Each number is 128 + 24 x the weight over its row's rms, rounded and kept within 0 to 255. Layers, rows and columns count from 0. Numbers have three digits each. The size before them is the row's rms in percent of the matrix's.

# layer 9 MLP up, 512x128, rms 0.356, rows 473-511, columns 0-127
097:103130088151178166120126154134173130103144100150154146128113105132143091103118180138103129119166098134112108117124115145147126129133190122143127121141093150129117090177117130139108128131121180115140175114134145097104101139110096114157115069118126096123097114124129116116090078139143108153167092107135154142151133144114147122139148109120167120107076145143091130150133119116118114157077
108:156133126095142153123076166112142114158168122103130125131125150147124120122175157124108134160140133134184139089120126126097118064135146144105118116135154127159109101130122136122141110132113167150058130095127192118101105141123132132123136142119155130167117108182129140132151140085131122123147120167125153145124150110097089155126172127115128157094146116160181136139132148101155103089139
088:148122112146109157161133155154141133107119097151100130124106122137093147156131147109130125183148130145138114165092122126147098062161119162157156106100129107121136109082115126078155122132152125147134142126111129146106139107175141122108120162117131120099154148107117161067107119119115091168169156155120176107167105132108121126124123155104099104114126146155127155185085113167136118134121
103:145101130116122141127145147107123131131110134113130141121131145111150084124142108128156182139106102111135160101145119132109089139119100128091171064130122129152111180140127093116117152156091102130111132122142097134103127088101137143085168130131140097126105109145079165088122162111160125158067127107105118106106113123140127123041114104136125109110115136113117121111170090128112097122110
097:122141105146203168167131140152152123115140109136141163130115095122110154180132093110099112156134116120099132154132131166118129141129139126116108134110133124136123153090128121120144101155124152166152096083102137138132098112141099126112196155126117143179161125123109168158074103117114139144078100100106158109099121135136122156128131130117140099108082144141108147130135107105072107154118
093:132120157116106178126101154080131168120127119103083132135182110104161122132121156149124138105111136134090148154137135137139095109114145107136150150133198114147131140133163119083163110138123135139106169155168118162117109151147150163124133122131142109130142156121103107112129122181112109170090108154132101119127158150124076089119094097098113130139136124123113180152122106105116083107140
096:127117112145107128155137164116122128158154127165126132147144097133095116123089122163167106124114174121132096098155138168185113148086122135107098087114106122116130121093138188075098105145105158151140131107105124151092127142126126135158096128129124086140117122118124150114161130101162099124107132114118107088084130153098097113099139099098087166085120089142130124136095122147100148141107
102:125117089135120166118164126132151098102132128110115152169138145119151108104160083095146121135077115125133148113115128132108101105148134176122090099163077144151124122124112097123121106127147136073106130180114114118081136135122113111148134100125113136128155127178130152103144087125107091175111123118086159134114121136113184125114073118154122126119092124102126145147158150179098122134147
101:139117145141133139085111085137104150123124096113105076148152142180158149099128146132059166084121126126108138137141122134128079150150127120088126104141177114126085156094092134120110071128113125104138129131136177147107148171106112135144136156106124141144158098095123100093098111122139115135112166092110162132137128158110123109132130137135120116152089144140091169129139121132145107083130
104:131076160085130146085157122136113107115140119157110185129134135108132147128059137133101107160164175145114097140115124159102099160154118138080120082139121148134134125122172111113160102105112133123121097131124132105084066121135127085140105119115144133107153138141127092147135089164129118142125177127136110163152132095098118149162134144131137132127126123155090143172122147152150131154127
102:126092135131121149076146084142152094127124141146148148169117128118127159092148127075155083122143137130107129106106098118141137135118150157112132128157148117120138160102207180089128156126137121148099131070115119079115095124123087108139123139163095109128125118121171093135150136120176144134136128136130137096138149150128125107120124126163143096128071157124136157145140165116164118114107
097:171122155122134167124130114154132113124127113135121188101113149153109136108100142156098105150144126097115154166103102153122087094114147106138109110120151113131120117095115145140172090110114075105156107092139135152119171135127159136115111148125082136126113149113168130096125099162133120186181125139168166108122124128087123126118070105099158124130138100146141137163151137105095133104133
095:134150136133131133132127155101169112136092118124134103139125092135153141157115143154123148087153140092169165123080130162140194153086111090151149149140106146159152116155113157103139163122138131158141075147090162118110105081136153155134096115141148133103110126138137152126114152088133105082089110089156118145114132152152110093107133135142111130115097144113094104121145155103146167105112
102:133112112159145153109139152089150110163098091135109138118116115158157148157138162113091110122104113104126106172134139104121140153115167102151139123167151124104110143146122120128122137125180146152135145174187137137108116137112151155102095145112104129154100118133112119090133124155136107150147134117083157133155138132127142098141065187086113113122155109147163122125179081138118142164100
098:124127178139092154130129118130091139133122127166124158174141141132122112113167130142112109066088110135139140114116085174088135114080114152086150171153133124126109136101053145160154087118111127143130118113115110139165117141095096143127079119151131136126162138134132147108126118131081161094127124148147151081089130110140121128145127158139093140135131106113140132161176117100126122144119
100:165184163088161132113112119109115141136149108127162114123128163118116131123144149118139136098127091166125101133146178150115063111155115106099153138152118128130110131137107151074153134122100131099145096116140109132162144124097149093129119181120116127114103145154138114125137106153130170109134155118139154133112143127110159124137048153168135132118111164161108117135086134139101181149151
107:149109129151115142093095126145089128098158086134119096119133150088166100121124148125102086147101114142164085145128124118119169116120115149073104143136140114140060180090106146119137088130171164125133126093102131119149156145120122163117146137143076145165166136130129146087163175143147136127136120118115154098114101125135126125139096111152168119147140099103137118156137099129137140094129
100:155113160132131136139104131115130150094154100169166173104127142127112160117080164083139119161129128118142103176157138125119126154131141159149127108128141141118148163106144170099104115091145127092122126109102114136170111138098113119107128198118137154124140160119129083137134099141173105149202153114140125095107113095108143100127112095103143118157163128135131096126139169121146105112118
098:152147172149070131096113124113122132123146160159128126115145138130142101138136133137066173068112169125141126125117124079161150136108115133136108146085167122095138128137116107106168107070125141142100113163124130137156134145088145119133124120156147154109166146133123149128186134124152131145070119102068146107123135147161096102124132137130122116165142156150126126144148123114099132084129
093:114099125109110131102114127115120129138144184134144133181144116121133060132159138102171148151097145136139143124110107156153087142078156130078137108098131097095151135063157118125130144112112089123119124162142126190092173098134156135147124113147094121136122157123141121106108138160118114138131126109122130127126155085105113147164083108113149153129093092135124140103115155111104119155143
098:132147141156110148125126098126140178124118134115130174119119092121082128174150111154156132125115126105136114150146076147179111210189174126089127170155119114166138108127125097139131108144134143142145101121116115125132119156115114143079144171127158142090107119137145145136107145109147103102109105087120168109112132096156126114104126149134150140115152128153154142138133146173126091147118
103:095128120146111085125119137116123127154132122130127130108116119124121154104155144122078150080098133149111159099155149142153127108095124102117132105061126108181093132142166101126136134149127118138146124099116131097149064145143149122112050098148120140101095131134138145101144139153129110085111102101167130151124144116126102095128114149140155094147120167135093155106134188114094120130136
096:114105128123102114091093147107147166129112087126166091125119153134134119093121140093138094155151119126097115169098097110132147129136127198102132131185135111137134109101104102130102140119115109097108109128131119154134084109162133114140087144133107121149138110112131125129115090085118087148126124144125150111131108169187110137142060160086130143113138107121122139160112089113076125131113
113:134138170151158105170153095098103174140122112145126135150117142113122140128126116149088083167099091164081121122094145119153179108123147146143137116129145144149126114122126131125125089179077133122155130131129093140129112072086141136112104127125102125115127160102123135129136121078120132071090156119136112154079120146123130102146142137129141135117150095169088114122131133108086128135181
091:161133089162120104098157131107195101155135116155128175089143141148138114122104068157087124146120146107133112119152142094168103134103175137151138111126131104100177106122126152127125115137109129155159125083177139137124139151120112145106082126111137143161139116152113098115136142185165118130131091109123101121111113117144141147093095116131111129145148129103119133083138148108141129072116
102:118119172104150076126066142150116122116105122140147088137097134153102112131092093135135113141150125127122138158113098126111162142134084127162146124109096138127105119115116131111140125126146097126152122108115163132139155143141171085083141149126157080140144159068093138100164150137104096107157114112122112134079163096107124126145096146169141107144136159126097106163119169088141107122143
101:148140167179096147082118127108117128120145127097168124152128084148119125102133103142127138128116079147094157130146088113098131155091125124108145116158134123104099114140086155157098131099096166187124115103154155140157135081093150120133122170146105151150158097154138130102097143129158141111147158118096119128162141090162142099132135122126103139120130136169158096132138096126130123102175
107:121131098119102136110093151155108165114152144140113124083159137075148123128147106130098149100111094143189107094090082143091115130130110143146137138156112105063129081113128113137071150092115084122126172106126164134131106156093108161150130114144157144134154129160123152121138126150117125113139127134124128127149140108135097142103125139071132133170148145117113132111124153102084130146094
098:177100150152166115108146123107126140152101134154112151141156130137149113094101144118128113141112109141163129154120166088108119108154142145113155106115096123147105122089141115117128159149104161055173098081163117076150109153144145139108114126158115128138143122141167124113118128115149150112135148145130107158099151112129078125160114118157132160108123148047127133158130115153138126172134
092:151154139136092113168101114109138095146136177131126129062082157098131121105119135117125116141132112162145128128115102112126109127100123089139104116167161084113116112106156164132119145112112151156152135081180168131127100127068097144159090117112141115111104129099115169106107153142139119145134107115160167143135139110083180120113105124129120122151158131127110139158127125125109111180100
102:154114094154123136134150063115106118093158167160117110144128150152099142116146151084135159118140160107104142150096071148117118103089125139142132141116069136149191164110084075099123129149127135119131179158118121132120128089124112131141126133094151143138146141143138143117121158117108139145075128120131162139106155148126109113145092119156164131136118117134137135151133096156161159165146
096:131097113114141105113116105137154127118099154085154125103150086123170133102132120133129168150126086074151108086067175137135135163127094153121116149127117110139127108124149159121101115138161104171118138095129124089106114152167155107144143065129153112132123157080124151118149149129144156147130120134128125132145113138156111107170090143119150139146117134106156132148172131108073090153126
102:130122134162141168190169104173117127111113102111084113098167111160137135130110148114106155110134103145105157120134125123102105101146130132124136151141161135145103125170137109092133125166127161092148090145083126130137135130117132156094121139138127155099159150151097136110091134172144153142131112113110128096076157136134074104102137135111127127147109159129101129150160140071121134104188
100:110121160105156139156087152076128146144103113119077104159145119127125145089135130094120156157092152124118104123177120121094102158160164131139121118155110158113114132115133142158162140153125086162097106125126156104118099154084101105110101166131127125137162128107135158129133131124120169155143137119129100154098135099187130163126134072186161137128114147104131164137124124096110143145135
096:134156116138143131150101150088112125083106141122119109112131074121116133104109146155130192161137108105094147132152136119166123131079152159115105098098133173146113100106111101165081093124111133124103139130101150103123131130164124123170125131158173117094144122113142132130126087136146125117140087090131113117124113102093128083185089095128145118126146135121176137085136156130161123114143
094:134152132155153132177068081118132133104078125131129141155127116168106124126094111148156176141136121104139132120134108123124137107119117130166079095168091156094146151128154111128146106156096139098119114169128093103143118136098116139117096161106159157119155173092102105170114114142127155097153075121125129170121148118159168132131127148133138122140126139122156133111110162116099142148169
097:150095119144158101186085135097130100142153112113103134173132144121107089103109145108114100133129161116120189081150078143116116128113121132150128151173144100166118116075141164125152129154161119126153102134133160121174173121108127140120102140118125155124118130139107098074133134143100153133104140084149122128141141106173120111106127130152132082146114115146133084117179120117121125112123
106:130125154108131080081067129123112157120156106146142130137132144129121096148139155130129108121095109125148128137136114097142067143158183075122142113105136096120105122078144118123183108126159149132141142131166113152138155164126113123076131170143151144127120131144136112109165094098139100099097162135164125088131104139128165122179153159140130141107156142128107103148117137140133146171136
097:174118127137134106114093127132118127116150098142148129155117103094161118145123082115141171148158146107117120140142148170110151150105133097122138126126111110091147124126144142101119091126115112120132109069133138097118114144102098158108174128149138125142107097082117176093122047141130100117064124148084176131143126145097162140165151128112144123138113132156170140131174133119127133118146
# layer 9 MLP down (transposed), 512x128, rms 0.372, rows 473-511, columns 0-127
092:132129144109119126144148136127136110061141137164200091125125128134136185104135121146104110138127058107151121104161133105142181122122174106103104117145146112154117113124124098146128117137120122149110162153135109145081122096122174099182119146104124105130156156142163112095114117128102146120160117118111105132124083156135124107111090091140105128130096136143138149170121149128112101108165
093:147124132108134117098134155139133099123137113137128090145092179140092153158109100130145158148148123146172132089126147140136158149169135106145117141177078142146175112153142199146149146073093151139096110110157110104144162116097130130135121129136137122137149113107141073129120162104105134107139116144137107109147142134079090146134155141133069146139078127143114115110115117129131093116137
087:157167089141099119114123122126135133124125159117138117089090139146153145133131123125128092115105119136095152154141111076138138125083106120120162110140117137169130143116134135129131172153122107120200185128128145125077064156187163152153126105136170138120157111130152102138122143179135136108120122100153114129142155101136146132124109170156110144161140107140126174148114118109090147108139
105:133167090139131149142149138139139166111129102172096089127129115144129148158153115109102146093114154136135143096173123131095112123131104115127124103155123145136103138128097113126128178101061136107128128105101124146114188136137104104161181139143135159118148117180082128131125119116129137153133172108165140146131101111131123173111130137123064115123102106118121138100102071122125107171145
094:133139113174149137118116126138108121187110108134135132126135141117082136174140119139081174095131110109165138140138153146139150145180116126126136138116102168138177153117114163117144086103103184120195125104116140131121110125159120092134139128111117151113131122085130128152151102129128127134142109139125121133146123134188092159120167093070102139116143158111138142117118136128081142102173
105:145163121097115153137172144151128111163095102134100153137107097099130130155145137097124094126136154118148149152147153148082134113122131145122095109142134112110140113157126114116122106131124189153095131076107164139116126112139124143119148117143121108106165133132154118128116179128154148129179128143131123094137107115153125169149102136134143133131087104168077097089094150139103047096102
088:115146126147091136111157129138168164220143135116157101171147113115134124126168152107114132091152138126113135143120142106179142100181117113099112103094102154142154097148095135131158140172161159088159131124144127113104119128159128085116134124126120138132084106133132152130133139099117116136127083096134096171131125135114143133121158122077104119131124133104156117150128106182100133114140
098:136101139130141127172143092132105095091120092154156122117167138129173125123160094100150123119121094140148109131152132111123127129139150138162123162119110145084120152149108128145144120103121104117119135179136142092137152156169128127147150121116135132160134095087150128101106089119186062172138157138137157117127155134094102123126114127092143143176127195133086155112140132115128115160159
106:096097122140170117183179074096111160176103120129133141129104166143155112133106166127140154162156105146112125121104097172113126090090118095156155156159123126097152113120131133118140122117135146112083136160110121093162153111112131156141152138132091103128108149127116176136092147116117106143118063099125146154167101114121106130150161152171129102128125122109114127152123106129119135122122
106:105076125130183135131106120146167124150136137107143133136148103132124151156108119085159101146121144142086105107132132116131130088091153109073124072162166123105107155119100086112122139106130152157143115168122133166183121107112123126085124135123122129180156146131104111129150145133129157160138134143125149160090176142104160133124099137133141149124161158151121144121146148133120133100064
100:123168102168151125129125118137133144113144109101127114114077130130114149132078148094120120145141157099145106122067144127094137102086162142143124152098145097105101148186117127131132151145141127111105124149144115098102208110082122133117115143117119104182075158152130114135134159122134120123149109127120122134170146162142117112122158112150151086133099132108166091098107147110117145102141
103:176163153157166125163120124108120142162127082117174092127182129121128131139126120064107119087153130132101128098134108131130149086135176115106109146164130093137106143139155106162129136130089136134144136149133123145122123121110158122143161110103126091127098110059127130087132134130117144151158090109120179111134124099104161121105086141177144146131128100127158136092135135117112152116111
090:073135128158151164091109113127178111136137152122108121119081129112130151128148145098126103098104127103150104148141137149111095140122124126119142137145089129177134125142072151155132121161154110134133170159137130158153154126154090086152128111104139109137121126172150111130135119107137159165137126100130115093174133100111087078148153144122139151115126075095118104126096090130144084160101
110:100103132141165145121080119153118096176112126090109167169144114128148112137094129150113091139127130092172174106106102138114100123142143107128149152130146099156101096128146111138108149082148146165131134149106116156095158136140132128120185113125138067124123167139133164147118121155133117122132128134125097158141118167146125157147129127104125137176159113134165137136142125153189179138147
106:134107107145142149130125142123149100157111123123142113129149189145135155164121111147118145178159118136119142129129166125128147129074169149148140139178142148129097158146112118139134118124129151093119143101107140127129076139137108103075118161080147124116085123115134120138105146131105141130130103133129111081122087060158178119131117158161107153152143116117171151150169149125163174134127
105:115128128143146126103149152146088154116117104136129129094138131090083146135131132146154123124113112156149117146111111119137132110127132159124121122089112109118109087088161119091097160151118160117112108151117116160121154075148116157114193135126162142138122086155087103143127155126116113114118083118117122154124114143146089135147104194077117101093146132107077115149104119144102190149118
107:146109156116119148179125125126164150148087143115123158125170125164158118150131146136168171102077146118098096114099151141095114146115109127092128128109081150096128109155158126167112093137151199114151120091133140082123144128166170152100103096144134140157171109151126121137153120133135108127134100157135129118158116159108126133152147109151145118156090145117127127131107175102101139123113
104:111121147167154102097099117130148115100092120129124109110109110138126131097133132111139160147111130127097081105096075147117114161129136116123112121114143099144089150098091126142156125149156152095087149107148157101138110142120126156145157110122135144085161089155197115140131129141182150092126134129132107157123135142122098127113165152168120085138139118124185146175131135123163131150176
105:149155141119121136106132096113109113148094132143154168095099105135100147152119118109124131104112125086090076138115147156139119103124113152116135162101144166166148149132136124128117123090143107153101135084120116156139070171152080119115132121121185111166157140104104122150114096145119086111132143149131083158114154125126129117097173083129113131114146147131128100085114150153080109099104
098:102123109117134176106070132139136147173117123132082130156109092119119117147135153128145098128096164110143088147107141125146096113138141120103146124145137126114097115140132098121110150095103160119117167079148069154141133106100127162134149174138073176151102172143145169149089130162105162140139122104133125129078107120098141147103140098118137166106152149162132113127121132144143133114117
083:124117146114138147093136133122144123177123148124115130151112080124090125162151104107153108148158164119119151126181118160102099158156136082105118189138177141144133090125123115114155123149143147142114068133141139090125178129172114079104116145146145122132158106118179141176108117143101166138103150123165109097128150092099118125118147163140096148138131117128136164129127137138133138147129
108:116118150157134106136155124121133130126137099141144158149145130144130120139130102132140145098123150143120158175152117132190125134111109185098081105077081146160173081139107124187140139157156102127118120113116138116130124153095128154147111117127139118107153164152120073141163159126122156125125160142189114134140109108126161132082103129166104134140105123125144128099148154152182127117107
096:060095125131216136161129142114126142098116149111084103135114160151141119141122097097106114092128107142119149163116130138150144138137096135102161156166156153139149109111136111137130121161137142149155140150107104125155102147125109146098105115116106150114121114095150153134110136123129109111109091121089148155137109094110154152109120144125101137113178095119145132154150156119174122126202
108:137160118140128123113146127142104134110139129079118115123099132131107084179149160101158171082105103063145165165090105168121143110126129118157123138129129165102117120124127159165136115107142096107162157112110128105119135117099156138133115148117134136152074157139168127144129136140084115154138130122136143062144146141139114140112147169098075110125123119067132120144122093136106105142114
097:095116121117142103134088133134130090217110155081129105115125101093140106145100095143135104132104153155113122107139147137148148107138140152149079142164120130105130082116150146127101097152114123135136157098105103156146137155106156133144150142137110121138094169157121114142146113110118141124128178124066133105146136110157099144138116110111088120176160105128141115075142113116121120076131
092:111156079118106132140139121097132069146124085120140164132098112155159123155166117140116157117132140094131142127105148131166152140168128127121152086114151143110118099100148128152091119085137138125150098110098147165082130150152109117146103160140114106136153099073131150143117173130135163154114149124146140123161143151141138090175088107077113156123116145147148130119116159098081120140118
097:107164152124127128136178148128111133137123056097134098108133110144159162154149105088126170129148109114116136165109150145123112126113168147119163127122119126165115133129076141103095129135179146151142131139168105091118106115111160117097162151166093145104131104185121131120098117084137126144117100145103132140115114109115124106107180086101100136113156146122135123126123094115104158089107
108:146160108140106119155102129148112136133098089096087120154108097094154140158143119105145146099158115116164056141126143118119100126163094150103153133080106078157134142124117160091125122115131147106120096115077126132112143087170129132140116149133131168119145102139102143168135129125160141118108118117089139154142129072108154120125163138141125112163128102107161119142081151097096148148125
095:159127156123128135132124102130162130113070092152109105132117082130132136132118155146129094123074142118124118142076156127132162135122105133152148154152121163102095197133128088133169166122110137117097101112123122097107111163163116137089134118109110138088134120135150112149109092164150124162148099131126104116138105121101112118151139158151159126099144188097138163174145126159134107144106
096:097154126148101168115134157134114112091145199092124109098110138114152109140089090133091105171143099174146105179102142118128113122133132113155129147097143151153125082125154141122124086119123163136141131130099119135140105135111114123129142150122126134110126154116145112129102171124077158136170120117144084129157139137093142119126161162131152118153110095084109181129104108093128166147151
103:126157121152114128131126143101133129106092122154141140098081111108138145125142185116191116107104163117127115126113116116094139122134123152161126155124164119127090163125121137149149133141099162143087150132153113145115130135135121124134127111115120109101115127131123147131135159128121085167119114122127195144136139122111145167170135111149068148142129176104125069155126086053129130117075
103:136137150105160155137060135100095110126102144117133132119140138125164121123140147122080090131117116131158138134108111136131150166102086101118131132107161113128122124102129199086151109132114130146126133120162141121133129096102119127150185127076165107106098123184123139108143078149129138114105159117110109103114146140105111135147204153127094126115120101112165152116107156133104098119136
107:129128146074102151128150120108114118156153117179166111136129114133104155121166127137148094139109104110131106147049057119127102120123155153100135146177119101150107112128118147117080136137095140132111119165161123147107161131136132124123085112151122141144159097129112123151116166104105118121103139125159080113149134132160128143096113093072118115095118130123094092094118117147137146142149
104:125122126118147150105114158130105128099119151173133106133208149106121089163149130167123153155099145118116114138115187123108120125152147140103107162152136149137098141147145092185118141103131110130140139099142084125139111109105103129129105132123114133158130103090112135108110102134124148177131151090157109134108148139101120166178171155178129178126128110118145097144129110102125175138114
101:170134146107136123111161145120135102107123121106078094119098132124107145083114175190127120173133142151131115167131151138155154133114102143130139137120159127155129100114164071135140154109140171158144131153120119119148122161190134138137163154114109188138131139137109107123145188114128086141119077144157090117107130163137136114134135103123109132142106113108184124157119153128119117122129
100:147078095135101143129135125109161136132134134143091108151120125122137167108099131114122162085110108144067153134091097163161124131110134118157077136122142136158097142138131156134116105133094155121136167083132106179154097136126163154174131121140085138144165118099122145133108109133133134134133167115134146150141084118152125152084138086143110133096139121169105083111108172166140115125137
093:160129125093126150151105147132113127197090137105134081118134100120148105110100133103081131141141141127109129112131149111165131118100176171134124148140138134156125136091143118104124104095106111136120124100151159157150127096144144102145121133145134186089116160147124116121138089139120154137131140119142093144160115157124108109157181111119139117144124150133080131203135100110113128186165
097:170068124108125127097145127164108147173146105098132120116166164148108135123125105153158166095177180122110075122137149130094106125178105111113151118149126140144137086133103144103136106136127149110139082145078111116136157132136157143119154121112088117124115145099104135149121080105119139118121107148147101136138116098131112156109126100163119152117112151148175160144101141129110158167154
086:155117128114120140139104137138124156120177097111156107109118128107071127142194108125102122125107115134145140113181108149114119165134110157108183130145080127085163127126129092118093126106126142122114112081149119104153150121094102111110155084155109170122127110101114117141146098171103141140087133126113138118166123168122094191114158161100118116125150149133115125104108125142156138151117